config.yaml
d_mlp: 1536
vocab_size: 7423
norm_place: "pre"
positions: "rope"
rope_base: 10000.0
attn_scale: 0.125
tie_embeddings: false
parallel_block: false
beta2: 0.98
grad_clip: 1.0
decay_shape: "sqrt"
doc_mask: true
steps: 10959
Each number is 128 + 32 x the weight over its row's rms, rounded and kept within 0 to 255. Layers, rows and columns count from 0. Numbers have three digits each. The size before them is the row's rms in percent of the matrix's.

# down: layer 8 MLP down (transposed), 1536x384, rms 0.0622, rows 1100-1135, columns 192-383
# up: layer 8 MLP up, 1536x384, rms 0.0746, rows 1101-1136, columns 192-383
down1100 095:138107117120154167094168077089104193174116106154109145095102088116187211143073112137127071130096117127133112151175124160111166143083127141116156088074149092125113110173158162151111135152092103096140157121133130206169109134110099125095175118140145088097141160129135108148137172143052116086121133166122083121094185138176100156162179107095224133163107129153128105172156132152094117194114161132182103113160098093084119150152133102133158142139123161093107155054001107066087121094118193155115101081133146133113075108140167151148074111115065126211119111137179116068133149134171097167
up1101 091:071126161142107188131093102119156077094201098123051087101119084149150037088186140106129107143135113123146146091122134142117092193086119192101091100184145114153132127128093123134144083128178176149142116107082193101099104123203134136176127141126138110115158179121093116115031118090126098170101149152150078129170117157115165121121101112089135140083119100129151106188099126103125127090131100159136122177120124140118089135117129152103149083129127170084116143191113086117225104164183134121112101082145070127120158047167104100135145162188172110133139064085080159090158140092063136150
down1101 096:185118150146146136108161122171103153083070182204123102086160147137087158148092136181114121098149124122209131139086204134137121119115169040149142152067095152143159150118173082105123183126137113095167152119145089166169121114135116094127169113117115141134126126168157061138227105105122113122175124169131176124135102126120063118118145091124115113087096135107163113085105161099178087088161160115107140101103109145138160135162117068173116090110117126144104113105142088133078142111129084144106182178080193131105067171106123132123097130112121064121130187148124095124151189122139082103
up1102 113:091104117146135161134145148142091077035088151108180152142109142100173138148150111166130149134149150155135192093166114112112150128145168190148189135144144108181152141042116082136127124143127151109129158126168153123112129141133111172096172114109199127109135132137099073112136076119159180114066129161135101161165109107132142165091146168157103111086144125158125131119134165130120093113130108137097138102087081101096169136149115167114104138109141096178147181100094102111142178122157166083121131155143128137228219073100145100111136160167146127133070128133144146138140155166113066152
down1102 113:198124169116156175135111129189100150114142106135100086112147125108104139125110094153202111073110122151122085197118135132132139083129110087142163122101180110094105102125117124134089110092167106155163186110073165108135094128163154061133168061120077088163183074075193148135060089142133166133116098118121137089100086182072141085194140129128124097100140118178127116125094122125082130163153122137129158117136134140135181112119185096177118113082149109081134102069146141113153102081112128154140123115170117175155065140107094143128109136109147144104144149181175138075159109132143125097
up1103 100:111061084133144217114109142113103130096116147116116066155173116145138133162159118153150141120180174127140126123182144130077114159093110109134126136083193090099132061124087101150146105102155128142139104144093159092116046043140102176177137135146166200130115155105145151141134118104142119108122125127136156147097143152111154170126167131162143098134055201123131165133164088132088130158156026094083131178107170138073134116160103137179155151124174133158140166131085089074112190175111155139174129111120108094123143125104132107191144171160108147114035123062160130092163097116085133087
down1103 097:185146189150188078159112106164125149185120179155136124118093115117185130126168141164114158113132137117151118189118113165093159072170183181110094154141112131126134088131176118132131146062125172137137199136100119070130130152064176124144129179157100163125078159138149075129131128148085078133125129083116133052120129092129093075096131096158144168059154124120157101108088152145155138085096145118141102139103113110211137098122115139085088134121130109075069118176049119128048172127137112118151138151136185125151122113121145085038109137120197152166121155146172210155055160135149132126
up1104 100:107112111147144143115170141126096133147133182075125105135079099100141109130111105135172143157100107089140131127154106151149132165134069074118127115170164179148111148150084125140092175139067083148143133169122122143131120161134042095161102216180122083165159158081000163046077102126097117083114141113105128070118169146135126112133130110148111104114109142123165135118109114122120126114106179128136114135082143172114097089115152101053144163152133165087136142147118179169143164099117089087145130127115095123177120086110126166226120135112090095069171154186125121103142098075151143130
down1104 102:113137119125136105132098162125125180088088092152088150089161050108126104104092154089117041126100109125121169121107096080121147139115102138147163176148111090141146157082113106111089171138093125150146133141153070135087164054145193227095099143139143138138134108137148171185182155076143112086151106132177150164127111152105140105106155146142141153180134080097081094106118142150121142141138126165146137094102112094145096081098160123141177054139185110135145119141047089104213101109168126151133142130133157110028160080109165117129126145162157111143161102090163159148179104095146138098
up1105 104:134106132146138125080098149094115085102141119102102111117150097150140050139165093130134161168153065145143133137165136141152167146140138144165148123108105145171107121156073098088137123140140111050108233104173235157157056055119148180121173098115113127087091213138112152099120157162104139084063203062120090129150135123092159134137146132151074140118098139135129072160102128098104088122133144162136172165129134153125120207140144139118180143108122140121174120127135128125159192108107115115155112108109112106115085114106127137152088100140199129108100122126191193127167055150137103143
down1105 101:132121127129110120137131162176137175103080112094162154181128164158169147132089164163042143112129149126055105129079083095115121087123166095029137155187143176144161130117209104126120108105134128119090113139080166108133154172138123104109160140156133089108073152184106076152133134106132113142193117137124157169153064049167088108089162124128144087122143151159151145077202127113139126138124096091111085111166080102112129086121146120116126111116137145098111124115167115160146131159140132163148173112126112129136132160145108114148142127109131168111161160114130107147049121118143120139
up1106 103:088133130167148156027066154138159118132132173128110120094157095066073145088110167120140124138129124108126150184102089134177159158129166184135100175143158102120098133163111113135159151132126117185129175136110148177176114152181075142145122121177117148140076146117127129105131135175110136112124172153134122117141112179178132061114126180089177098161105115137083166120111125112143112123175119116082153123129117170140161033108130057125121141116118118156123127154092113133127104148126096109119202146073109145132142113115132125136189159146131151136148158114101123085142123165103139210
down1106 102:197174158100104149112152169098106141110178157123158190126128134165122055108151144119148082139131117126133126089119100136145160046162089089183181095073130095128136126167141102102142142141122107097165133124176126142081100126141124165144151138142075073089226085128097115161141144124157142138152070148181145162113182116075110153170043117166098078113153069094144110086132158120141177145139140083172124171040137127100114090084116145156180173155094089083164095102050168233097136078115106141107132113175140157112132084101138149078098104149134102174098145098161092126169081079121142110
up1107 100:111123163138185108180102120117168104122121129152131116121069174127126143117153182136181079110149087130084106137036131110182118180142070136137091060125067125145107118132094102107103151123065177039089193190029141144140107080132079170101130066148067123142144173145156082109123096096148116106106099164056094134116159198139075139117211084144091121082175180085114130134088072139137136107147112127118129168112084140101130081131191156146127148148131137164133139147139147117127159111132157144130150121195096106114082130077088151133099167116155060138087115094126168113141096124111089104
down1107 099:154088072125117168113084134139091172117129181099146153135162112111134091080144093122104151111095158146146090127172087131055086061083126120106163190162139177086165115120147133200145117162113073160141109109139144137139063140137131127098208120184191133182094036118111137101093123096140164152157126128182149141125111110220130147120078120133143148148143125172123150198138109096116117153165147124144112128166155126105132138069131088141106117135138141137151087067113098089144119192062088121085138150092111161131147150152134130183202120118091101158127120119114080172126173129152153181
up1108 092:094110112112163140136155151148114099110108099172071072117120134151114165140113146172152132165134153142142159099124160070102090094237088121070116112194140143064159134077055190152114122167156077159169154141039112127117141118189157160132118092127127137159121179121116058124077134077144182131138126159136163157141122134155157116080165102129114099116116050128125023144116146116173142103134166135086146123126159153140094135111110086131127132185102162128203154198140101147137166131168123138131099104126141122118143101178095157127137162101148137136104108170180129135123110135178107117
down1108 096:160174156180109130137112103074127173113113134110147176155121139103147134143118084130132138120134108077193103167114119207124150171056146130179184140079151114162188090186125107071128166148096177155118143137169156087166112105106102168125155105136141105146087081116161166096186158160125043154143105117092133096091167128133132108146088145181140147144093184127113166140108071100118151195148083135196106151119105129122164125096142117177166162103114115123027093097074171119166102159102114125134174176130124137125130152048192142188136132126133120144089091072084096072170136112100149141
up1109 095:127112115134145111100145094216072138095103145152099095128149134131125080128168082151126119133146143132125135125124100120149132151135104152125050140102108148136149118065159073072143066197110118089164141157105154164127168177118087069148137106148134128185092111120125129140063119120167100104146181082153115055136161109098097132078121115139170105025132115143125184129112099133088124125127165206141154081139170115172124158140160157069116170134080196098083185117133142079137150137141106119090110167113085111123203109117100163140088120113111102115125137128132126113144139112103150174
down1109 096:173130143123100122133134106147131120151112125089171150159113074150126209073135135151108111114182128161131090119174167093150101141103147016110102108124146110102151138197136183148146128129144101182073137098118059140151089124169097109102149105066149126103122133114100142106170154115110159120088104180204095145133098169120194117157154132130132117206175139148147135124146174126148145106176161115133087147136126118111173134104132074177144131149116144136202112185000140132157082110120128121181154113076109160112082168156102116154136120148111177072108115207158093133152132135126102118
up1110 091:095155116158126148123045050179145145084171134084069111080127108188125161146099138173104125145148131159103127132167141106116068115199111138133131067121070170151138148064096173113108084109144117118138123148130162134141127069136125161110241114086220122094158106083126093103127102117126136154124170086079132139101189108123155146118176130175136135104103133143141165136080158106075116143192127168145123170171130177151166122146134151094131159106088175141094112144113154116139123142155214139129052106105149122122139153102113123124155125105131140133047124107106145133110084096108103109
down1110 099:161138197111125129139201141157105139097194087152191094115152122136095134095144122123129089127079111081123137124150122122096191140142102124112214172118157131118091106154147120165198135190137137136168174146152100090182106190130132090126145099168129117175185128141132116126143131087141111105114104159173105169126083149107120119154154104087077081181145084134111118148173101082167122143144123072124144072106086075144068135131133082107130132167181105129154087162104157165147137136061112135118100101113134172124131149166177089144079134073123132121202102137082113094162159115099141132
up1111 101:103168184096106191106085146124113147124168104136086128110111096124146107103121107105134092119129118071182180122158096173179120097156141141155118060165114130174169140142098148121094126102100115091163215086145126136144195097141088172159138111103110057144112150116124149016102065175199115150119118119143128085079116159108126102121165125141104094066125115156099075172150142140072143077119096150124134111108148153101141104122116095142125110077108152121148154114139146130108146131168119090077133148098122120052151149154085133181139143113101131156072093094136119095122135117148140131
down1111 100:146067172174099085151095136138170118148122132147177150179141143132120126103112160171134171126107169188069100102090164116135135109143122074122060182126193135183135109120168112066123156105165116148073126117073136089183051129158142121193158162125097084109167133105112103121137166170113073099141161151121070117179164095112151132100129130089126116153150124126116066107150093140134099100141083098151151141104137162150136126118155123094124178146147060114137167129107172134190170110124107151156182095145102127190131126117168125083114092162123148124168172156175171112107130095134109114
up1112 103:122076122101118136105146172091056066152139195178094171155096057093148109102149122163170026118151075074148123121141095147147137102179080071152096088114157117127159091117104088161148096081113137139158147128107144097105111153111114123101117139137103087076063112115136116168120134144125178059145111096123094129107094103084197081174122125172210104146110158131124138151172196129126152133174106095168169130133120130157102147162165156160153113077098211193114191117118117094144108222169116119123202095150060112173178205149108129128155101195085181132156121076174132096191125045128107120
down1112 099:154118145177093178111163109108200150128155116119138120114136169083011127129163104140132155135096124131071107110170162082127125085159134187150118126148159143139122108106121143111130129189145070134174112113107112133123141142238207088177127138110099144145183107122085131057094099175194127172114108173079171169100117129108117139066108127177052117133183114187122114133089131112127152120123161159119148097078125105086115102158147091085161126116168061122161056172061133158146113092083121148097085132149155120086094091079134088128090139136158093078127124133106087163102121187130171114
up1113 111:095151111162147087124124090155158146137152170126145118102184058125121069150131138098171087078113093144159117171169127114163086093095164156084098128152194194158121110129122137098130117157092118144145138167098103142163119155150118092087135141107148117148124149102107205155164198139103122135136108115164156076147105133041196131144118134140143163107079099182142106107104130070129135079132131135142117112145137134158093146115124169165139070111115119093087046102117123136152088152134080116143122139094152055158134092108125147138115108201174133142099169141117166107149157065137148091
down1113 111:168118168113132160130139164164107114147091081117119122147109109098145131106128166132156125172117158145103120080062107148053191165132165141174134101158062164149131158147095090176144114066112157098137131164183125129158156113158156114147197115118126163139105078124146118139150125133138160102099113082083133150117206141175120096087181163101154142135149161113155109110094187160160113203188132092125076117077134069063156082112082130157115106130167125162137125112131172127123137121172113131077131185140121155098110123095153088099159094099109121104100146120072091097094107186133130162
up1114 100:096139129157167122085179150133160119144149083157049103137121144087121086115142121111128112141126099141149175203130171128100104114156102125129146094080062166165165108149091029064123106140094148100125129137172166131180173116140061174100138130120151171111153138124137141093081127124121124160146167110128089071147199136124129102139117112080160139140140149042122115106084087076126162057102073119181114136081113070088096174153120112141120137148127157218116114159124124134140131143127170068081160104145136163156149059088167104162113096129166121110139195140134091126140095138117066105
down1114 101:138109093120140141130161108161101108089124105191183087136075099164124134136130117179121091136140190122062155116118099140162162111150177076121078174117116113145122139084189174179152155053190121138125111116112073113055088107104134119126122120130107090119093131136128107174109153099138124097170046160085141111132105160150135192084148143142079127099122093184155134106130210155120083139170163102109129089185147122156150153094115119116100133122123059029112129157152138158141149114098131173185107084038148127120119153118107082143142189161140124166133120171121164186092138123109166135
up1115 098:180167142155089129150122226122089122136121152104120146096107122110119104145179153171161145125155132090181180113135155145116127076129110177146135098096137130147167123112066150132116113092145127136127152210141132139101147068131129097128148109114117152173147154089176130087108179065117189127130075170129142155144049150070089108088146151174096055154125125151134131112094188176104111116150135172177141173161139145110102143094109112117099083073052088162139085162128152165144124138185137134077118113072142125136085077094123151141168077107091093129105121129152127157079113116126099136
down1115 101:075116150061151190125123109100200145141140106133118132121201150127165185082075086099133132151144138152155114125089096172115136193133108088111114170140156180124075137139130087089135130169128160133123139111148124138129135142167109126137150154135164115143137121136075178122130112150052121132113134096141177067129200083169108106134094203119125110147105152135170094112118084073172113175169084091090091126099113114136189155166116141103123118184201147129157098139150127095148169085102154098172134132132107144124123108098149134062103127137117105217143149076115137132150137150106121127
up1116 101:097090192119127150131114162116119140158084122121137094104112051125190159049155094092167133163119152136155113128141139128113079105145109116105130142144164148153156115093154151186048123093085118150133157126155132121141150120140100094078180086145110140143101123125132123160164168144148157139193167171121091091097114188160104132160070138081165099157079164101073079144128143122106116077151132123167162132131054127115124141115119094179132105116097153101120113205096104083150101166154063089100121097095175123108143138094152162138131127151150126180152147164220193133119139164083134142
down1116 104:129070035151143139143121076159174082102190107081121130138112166139091153178115142177084159140173079086152173099097134142149143144167163134146067084127141115138120145095112133082165050181154148104088122118150138095092168126110125124146128195131209145124106151133138151070151065146186127091087096088143153149143117095129199126101167152126100165133186100107122128108139086058097142186139155129172154114070192163130128149181146167093098150090142107163115140122170138155110132181137146145132157169218067091105156130153087141128106084095102123066044115128160118120121105094153148138
up1117 094:131080137115175131079127129180101097092069165077122067140098172147080146091149115081082151127118136115092161114136122126093149081108139130134102121122157132142116092103129156138096131182155079098146087077094190105170133094177081072185108179161130083115125124118101101076093161108140129161149070122177146120128148145158123139132103148070180117132072142195141105123113135128115165105071136158111187082136124160143103163124154149108105084189107092099092098192084073139121105137098154149088134149132115128105177130086085046164137141174168196179058164150103079124105129145141148128
down1117 096:178130120099069105154130065082151138106079161192125126142140116112153170110124065201129130160113110142129144155140177140155110086159081129098134104175092164084168147120169114137159151155107197109119066136169103130109129149151076156136080076133163184129102120081103094177194155133118118140126160147091125167096066180119082155116117091112092125158186193130141098105168129090156121105136121110168015107144133146161153138117119148125140159146183118130136156109033125182204132172107116105132099077110111186103151150204132112135133118126104075095164140149134117132110115113176162044
up1118 094:077147157150120131124137250122065073169200179122136154060148147101136147116130117137217133100136101113171084123154112093166131156111121169142092122167089128163163067082134156104138137149093158114120178099102136085131129155135143169155136143166101111140103140170172109083129047123219108119143140168140151130143097149108121114117125201120166076099105116096088107101127144119105145148151082094121156141106184147181151072134131129142130109046116140165144107147134151129118136142140133103088129171152134146121093138165079154076174124071121184109102122117089169078137138116106104108
down1118 095:164141107146127099107131042137181179121135123129126147199168154120124142137105160107064095166091109160095184132092119171072118120137082130117145131129132148169102122078130106179085188128126109151099156135122105149168147083142162131097188099172111133144114097087108129170125140185092055096148122095135159093114136160084157126146077093160110138196094159158157146176148129154156112108116125086134095163096107125090119119152092126148135147215175126117113176133128143099124141192132042112179166076126137079090102075103128153159067161117121131158119133039181122138098161150149096100
up1119 095:130118136150120120174082086137101140160133113155128152146055172106133094104147101119132082163149131149121096108070120121102110104206120123142106080157164145099097108099112163096130153089101151148141136067115167179211098101141056123103168191137155067136125101086091126125134118144122142122105117027141143106114142107112186123152170130135134149145107157132083162190117140152168146128201072153124171136132234184093102125155114164108169136085084158153103090139145157177135122170146145138106217147133098128162194141134113083112190125198129146102093184119119140138139116168124126115
down1119 095:104186111128075177085154166194122137096107119114114110086123150148122088097151159158152151117097088150153135193192171083148131148081180130154132162144123136184143087142125119164124149147169091111131143167119116098084127144155147138141153093104100155083108104063095108118118100103107169149151127173123181152112156093086121091135121115144112099134118119085160077151123104124125097071120142111127099127185088035137147139193217123173109156187199109150128095111111129123141155094161121101156151120092092154083078134117106099091106131105115087159171050133116135168124138156093109134
up1120 094:090170154127093145098117175188121104124195121130102201156105151167180103067132110166127117201133161056162128099118102123096112186149080098188133117133096091155099076126153190122105144119121181098135135126098133156125179128127112167142107150197184122138108140127099106061169152074147127117096108149102128120130161209100161109073109104118125104128100120070132112137105124103111158089159127171172134093154181164111148116154157078125113129131107136130177075119129107163146146167148192110109147074139075177140154100160072147101112143064142125124131158121072135099099117105143140141
down1120 087:101139099198127141174107121054054106070147085083154167151140114092121116179080159113137138067108144125082110178169140134157116082086182162082074143164128177103188136127112075144178122075108109180118084154065133142129145092123075101062180147145138168118128069110184120173108155106097139096175165141166145151146159145122103157124152146137044171137135108113073138163114120159111109123116125079105148171107062125140074164153109100126158133095131114154100138098142106082173098173136094146150115147126162150106139156084157137208156128141114164079110080164188115112146144138076162127
up1121 108:108122079172154104087153135089132165156138126097148149147140098145151138101137122087128212127143107103172076144142139094112097113168150177134102128108133199101099129163066160137119091163060130188118181110144151127137119140141138080188146200174121102109174161117078164082154158123101096107105147105104162145139148132108170136166168101124096132191115112148139095170156108084149182158120089149136088191063099139130123090124085135100065101160157208141158109138135178164143121142080099098139076158159125135122164081133104137087153126127079175104179072180161163128123091043135095094
down1121 099:105125151072107161092081129155139109117156136157138098153121172107135101124084167138156111134101151088108121134145098138115125127142160091077139132192160095098156139139109032099119087134132190122126099154167097177175148116145116126152162104105140103132097102158130145150122084155102194163151102110139152110098175078202131163122150166141170161106137148130117134080133106083102156136167138148127116103141140139098124155125137102129149230100136085108124127128063106060175091131095122132128124109113142125098127139105120164156152165064164078202145193099102112172186197167176160137
up1122 099:161158154157128134165110100078071086125155149097179083066116118101128102182149182120135190130143159152095133103163127167094106104176127186150132065168195184057148113086146143139118162061105122140127106111151126150145116144145105158117154122148166168153120129087148138074127119181198101046138124160073153133117112108096095122084143121091051153118152136143154142121086115133119130139122132115113147138115091154079138154169102146110111157070101131132138062153122102107154104133137109100141121136130186109127060094098104138113139136180142125100174097192128126076158140159111106109
down1122 102:118136078120121154083124127178106094200156101126094124113125146111156139088141102133148118110129089113201124084144104062168085164109099089114112179119131178155121115102089117161136134161143164115122084141065046088166202110153125130098096126170135089131147141149104123135112097054107144198155146109074129141124069154145161178138150126170165128088173086074082129128115117125095114065128156123121102123118152143152151125149175142123147095160121185144149106107086142136166151105120120132086092061113082182088146145196107092159089090114116140157127169111136079148150119156153114097
up1123 095:055152169104146165036149091157102057124132155124158121135121147112079131109119087101131093179182078124155173135124109138142092145105121174149121139123144109147158084106049084139146170101137097069181102161181157166121120109159080140175156102071124196138136095150130157094137082100161162165135155127099085091159117111110109142135082105193129103085107138105126071116132127078151121060174122202150183152159186132145160117165129126110115096145105165172135161199121121140105170155123112117125160048172116142115127101075116081124145180096134111126081095142093124154127113083150137148
down1123 091:194104123134112109173149128081143115103091080152174176132062130152161095137078156193117093120099184152132119139174102105177155104113117155173147125139128136102165129145202202152119116155124188129080101118132098083120114098140136122071150156123100087141145193103126081153161116135154051122126125124146180139110141164178177109160161160056174148143147140113127158171105144141131108169100104000099129165135101141137092130137121106118156149133124059134113135120054148168143127126155096079101119173101166155089154128145130121158088110137102134154044154163166180112129072126117114096
up1124 101:147161147142078188157060072165110103132133097118126152101141118092098124113115115111170089134136170169074096148097100128107187092164112161140167119116123167127062087115138116113118111142121058153128171161155100109152108162135145083160168108101117124124172156126131098063127128134186090129201098151172109153122121140116173152145152087173157151130160141103141142201152143130120147190219098107115093107128137113088154100140146112130189156159149096136089113124089172110119140167162132126140146145069084107083077091122082196102103129064090121172148094110163120112151110137113075150
down1124 097:122134122077115075109181117172139111145136142140148154157168111106117143160186153130120101090123143153155130105192136134085138143104129134107078142154099149179160133043111120122133113140147176129212094147093132093125162134148066095153093078153064131147111084181138114169105097074084159158108213134141121111088151128134138068121094135067124129120121094157164133094145123157143075054067161105141107112124144152138087105127149156064118061154122172171094190187161158132125126079127161180180116149114110194168173172077108113153131131113146138082107157132100067158109127146105177167
up1125 094:084166169162180118128123157161142150162156132136128088100117143081127121107136199124176099106153147161133090111139159084123097168142102183146070181127134112078190095156103156174069072148076104105152102076124177118144083122090074064112133104110084182182060161142140107121157144186125125156109157105141132108132102136168127146151082164154106113139105178102105090130152128165090119141174106082186098126072091138136102094117190145132063127123149110137162125117116083104139124129169036113203136101086120105116132149069064067135124156135070170165127149134130116110152137066169169108
down1125 104:135114094142051185094129087115120108096152100147099144099124118133113111202077108143153084141115117180118174146115162062092144139122130108172197089122130089147052133119171108068157137173186156130144152113157116109109112164212130201108163104148156170130154111075105215109050090148130116101122120123149151155129063128149104096153077119106130124069125086130144122163127089108101172093145136180093135117140111143128129102126139079138092213113148151090142152096092110174178132113110126114063169072102196185136095215194126166135130093092130127096142100151123160082162145118104076127
up1126 100:087123117147134138104112097112145124121099115119162152139142112143127156159173161140097106138135120129117132104129190131098182128097162220199143126113130112120134147132136084134086073120054176066126134174107128164047102082132102080122145170105114209121108126131102076162108130135113158117151191120095147124176173102082123142130127095107151083111087171122132099126112139162124138116221112070128116121094093114164155133127099160130150086116121165107151153112068113098132116099159118153142100050119124175168119129153094135143083136122147105145149130136186148120102097073119143092
down1126 102:124165174102158133088097093210133091174153118112132107104102148128134129124130109124149160173141133148159117170056062120135117086138146101124162139122058090097107148127154166093169147151221098089174142094119168138222155129136142160120110112167133091122118146146118201081154058121144187189133105181132164191096089174145113132143090134116098097121177125120092162174154104120130129122058123117128124165204132174121103130104101124162147145171112088171076058159083093114116106165136170090123185168109123107136105112140105093143151113101101110107120097099064123156167147151169090219
up1127 094:098067110141179173122151128120158148075106078124103107124157092088104122107193125128114165121102146064114184119117119088175152104170147103115115111105089185120158153101172162105118145117034144116164142142118120070132190073119090133199175134113131132152102144103140104105138158157116174169126140100129105108112109149055107101157134072140126116143028167082107135146113067149160167105199129145161088121078183138152110138092139097189117068083055158114096148169112126129108099121125186114118089123103122170134158174075128124106161135082189123107165150105115092100132063110092182162
down1127 089:171103106092114104133156135143092150163161083140160153137084137167140166127107173135130103156099121163093123171124179158094138130095075148124100153127121123081119091133094091162153094165139122191106106119216118187047145109167148107085140139135177141110150102176157114102133135099133075161138105133091120166088162116154197131112167155114111140149155099146167110107147158084112097146068135087117174142170125117153158176143128137132109146121132106185139140049056153113074108139216117115146121146140143085133109086154087172126082110175128109132110074159137210121111175151155156094
up1128 099:165152147105158088099091199131132100109132173127136123066080159140120125101169158108145154119140151135142157159132125124174145116216133156143144023168169135158122164127098099089112137139112147177164118084173101165172181106158150097113135188152119157123125192163116114049102094151120091122131170174066088101079135095095133101125182131122162121180103139121079161116172069116161144123155134146173157135111160147100199110106086100085115107072111097160199139158102150137118153074085135133156144162091120165128138149130106110140147170125116099097081107118144097139137052188134118112
down1128 101:100093080188106174149241060176116123118119047172136167114146132134163125114137133169150138113130110152167122134116123094147145085144095049104139146116101096127111076129163166130130167180157093147158139151101170145084123123150113106137177075049145127207172143095072112150133190138167157118117127110169137169166101125171066123167117159121092118099139121113112070142113196109148093130221092106102107110115168085150070137132158128172122117096115114097104125108048100146135079183103178084129190107115162102138122101178134183136047111167086167121134118152105140146102114075130084106
up1129 114:104069176113081082163147187137098117122141161102125103137120097118111077118161130106210152166187130145157129123127124099165108130156156134134131056216151135164156113134140113140075129123124075085146161094161151135172037104130095059087167107179101146211089136114121158060143134119129155131120128137108123085102075133122151167148101161177126093117140110186109118143126147125141087120175149083080103150104159081103130148089096144111142185152129152067196115175112148143152164161143106129124144102150095165116171077089156174117129190133137116154129142154135086107144087129156111105
down1129 128:090100149181080132165198100150123092118094145188076120133072095112057129112091147126145116141062099120109205122117045144125161161167095164187123150109155097138086162111165141108122115152118127098125118155121181188097086087148123135109114166125139117169141139156122106143142120131162138152067114140159116136153086175155128119147110174114170084118131085112083134127106155094132120155154048136091153115112105129187139143162161057090152124158096083116188126088087128124255164162101129106180104140075140142076068135135122096149076104125126106104131091155159178099140032121140116141
up1130 101:122132142136178126163135074110115079123131117146082162098107092072117118161154138096080139117127070080140192113125051140103153138184092165114149130087123116132120185177085133105119088116111120111176158145096204142139154126071125054133151096185151195122163089129124220114106121185147150117146119123108129099059178122115146075110142164069172114155116131176139171116134071172167103166156158149144144145149098157117089160115096082161100124092120163144141150128090154163134115188123154092118096152144134087071130118129123150108107144092118128079145117122171080139148114098110177150
down1130 105:127116127174137116146141179157114105153098110154142121089078157170195165094093127096131096157114132197125095115105128146124122146105160061164111149150089117087102095120178128173119154112115133121084077151137089109110108198165155204184155176068132127158079164113094125149134151097120090159154141100062148145207131124126081104103130066174075113143088169122089082152125164164116107063146079072079123089123128115109119103153149151126174089139094128093113110128163133146147162077125133115123131076102047126179138121143141041150142136195144192131168145155116151076175145165073104130
up1131 095:143124155069089151101085114182144174079073118150164114126060095148136113092107188175123154072121149115156129132144160132104080191132151139147094113139206146159158099097067154130148124146156129123144115097118125135093110146116097126168163087118126159115096144115109116096129093127107161127073229130143104154116125124104159157121095136107129182091124157122088138110094135150172137126123135043118117169077165114086152163119145197167119167109172175175205160108107128123128197133154128105145152158079146088141114145044083092054128132102148141165070134111120133119142096092132153143
down1131 099:094137134143180120144168123104076118142160150103129112082139178151166108145139090077105098142135137137114126117148125137145151098081080118089137169077130132123099115108113132122138175107068107123098164119083126125142123112173159161124125199198154128116146144143176154214153125115110069059182093123076086145108109136147105114187107114148109163160136163101199158125161079080113120114128173143159179144135143123146136082104102120140177119102149063145059160131121171129036115150078118107139097139127113179188121097189181139166132126218178175129123080176181151070103150167111109151
up1132 110:116073151186084166142132247127118123082093152172150140103123079115125105097116179126185188148179109170183103068134138063124212119155166134105121157249155076133154122159145146091137117169117166071137176086152130132104089149132124110109119092182104156146077165138126077145106105121129097113110197171130149121133096090117208154131095174108076084115151074132122079134066125099101086188152112090129152161136133140189134124135109118127111171106108159117151134127096142129156126138122114112116101091156171164165152119114091135098139170099117136111081122166081105111140055124142090136
down1132 110:154108115139139153061146086162180103120134122119133076156100105115090110160113087156161086157095146102116127160085130139143087142101061115111192068098166086083093157145121180144087116100161075173109132156083138103121131114174110147072133153075149115148128084070124233125057161162105098132091122109196128135108099208167116093154124157076164118136145115110099159150171155142141125105094141112193102087146120155114142157143147079145159177085127152124107110090048158122157166198083087180126138098113120141075087142145146062126127118105094183155161132123109167098147134140153140121
up1133 100:113126200111093099154124154092134155071121107134137097075113111141150118118127155112086151145121119149120084112123089110111142134110090143069165152123116107139114092108122151165095162153090127205054100142145169144152129127097137176114126124092131145176158085046121123123042076129191119116106097096114130147197145172193120178202132133127098108173142153155089123163064195131059121143152161183151141145172136182093132134173113106105117132142139107125151141094127133129167154124140149134128120152214096131068134135121092138158133139089112078145106142173114159097145131061145096164
down1133 100:163086134107160166086135132111154094152161157131129164125087150109103106187054163097100039112103124125166088142139124100124100174107168112092131139130156100136122157102090120101194124125129124055120167104156132125142101135147113165174170166179125176106175117184122160157179138116094133125114114084128131120091074116089124124091089125100152148134077132065112166083122125087155139151093112098096159108099140117102138129078169172151192108134153155170136096161117144146119107076146085121141128085102183079214040093111166147102101129185186113132131156150123126144141133177064109108
up1134 104:133071159164137109131164114141174074185098103136121125122094111135147108159154120145106093165128124135114168103150107158085143153113115191145124083169167057126072118088125117175086152170105142105134150166121111148189158106108037109113172149125159112093138089125083104111121125131123130122156158093125124111177185104162169106170140208102140130155124159144095101145048129090081136123147169096139127116169080122084105119117190164120110148041080088191147066147106172179133102157164136146125186076127116133184114150088136113053202187112065127157114118118145137074101168127086116184
down1134 103:068127092152122136198132132112107098081083121156159092179110140124130121125102162096058134091146112177145133164099197106153085170137173148093144174158134103132144111144102173153148123159129147128111139118112166135141117155081118172153185104127115137136146152118071151115099122092089163110126178144131103120126091155104159161108125117150157148128097114169131134162154105115173191116138118175140112099112163118133165153139141077114097132142098206072189192087037118154207195080138113095135157107143119154148125123151093160170073068133113098117087184168114147181142086098107205111
up1135 099:121120089143191193147164136151127125116098115089142097192131142116103173149139132065120099144129073135180144120132104127110067102097162108126094129140131148138131140119141128109126123196138167093122103138119145162131159114099098103154122137193132141120176110160167085105119132118116161173083115157101135139106139165121147144039090201149104190066108129151119079196095076128113120056207133092163069098139210124153122106134145156084136059094149134133156093142133097163133136138122116151151125181115052095148228123165100150175149163179197118115134165084146082103102145110070184150
down1135 095:070123160108109065142045146073142114091149124142104152073132100097110087130129185118164108046113149075092158141067128110118161076130089194177126082146079105115159118128087133141140073167129107107118125085145161093142138142126156137087126110094070140164107143091110148116081163151159082053181094079114130117099118135172144127162159092105111127211110112110110168115157124106093152214032106178086195212146127154155133146094132149127057142150154094156079151121175153143121161144136130104112167107141162111124056182133107152095130096093093147178147071158067146152139153136104098102
up1136 101:111180135166139083139142185118104115120149113137113162107068122090157136112161119138194159117139115168157095116124171104163108172116136172147132042129084171115137105133103155126134100153136124103103147136073087138131109116092137125111150153137115093169083181097158090123151145094152074137164178139136104155061137191148168119153161119082127081106133114122130111161128110120140155121138113077115096154106133136100094109102166129133198100113112132110127149197138106094128131172159143134110085105157057073113134093077114213136101121123155134108082160071164138093132113047067126146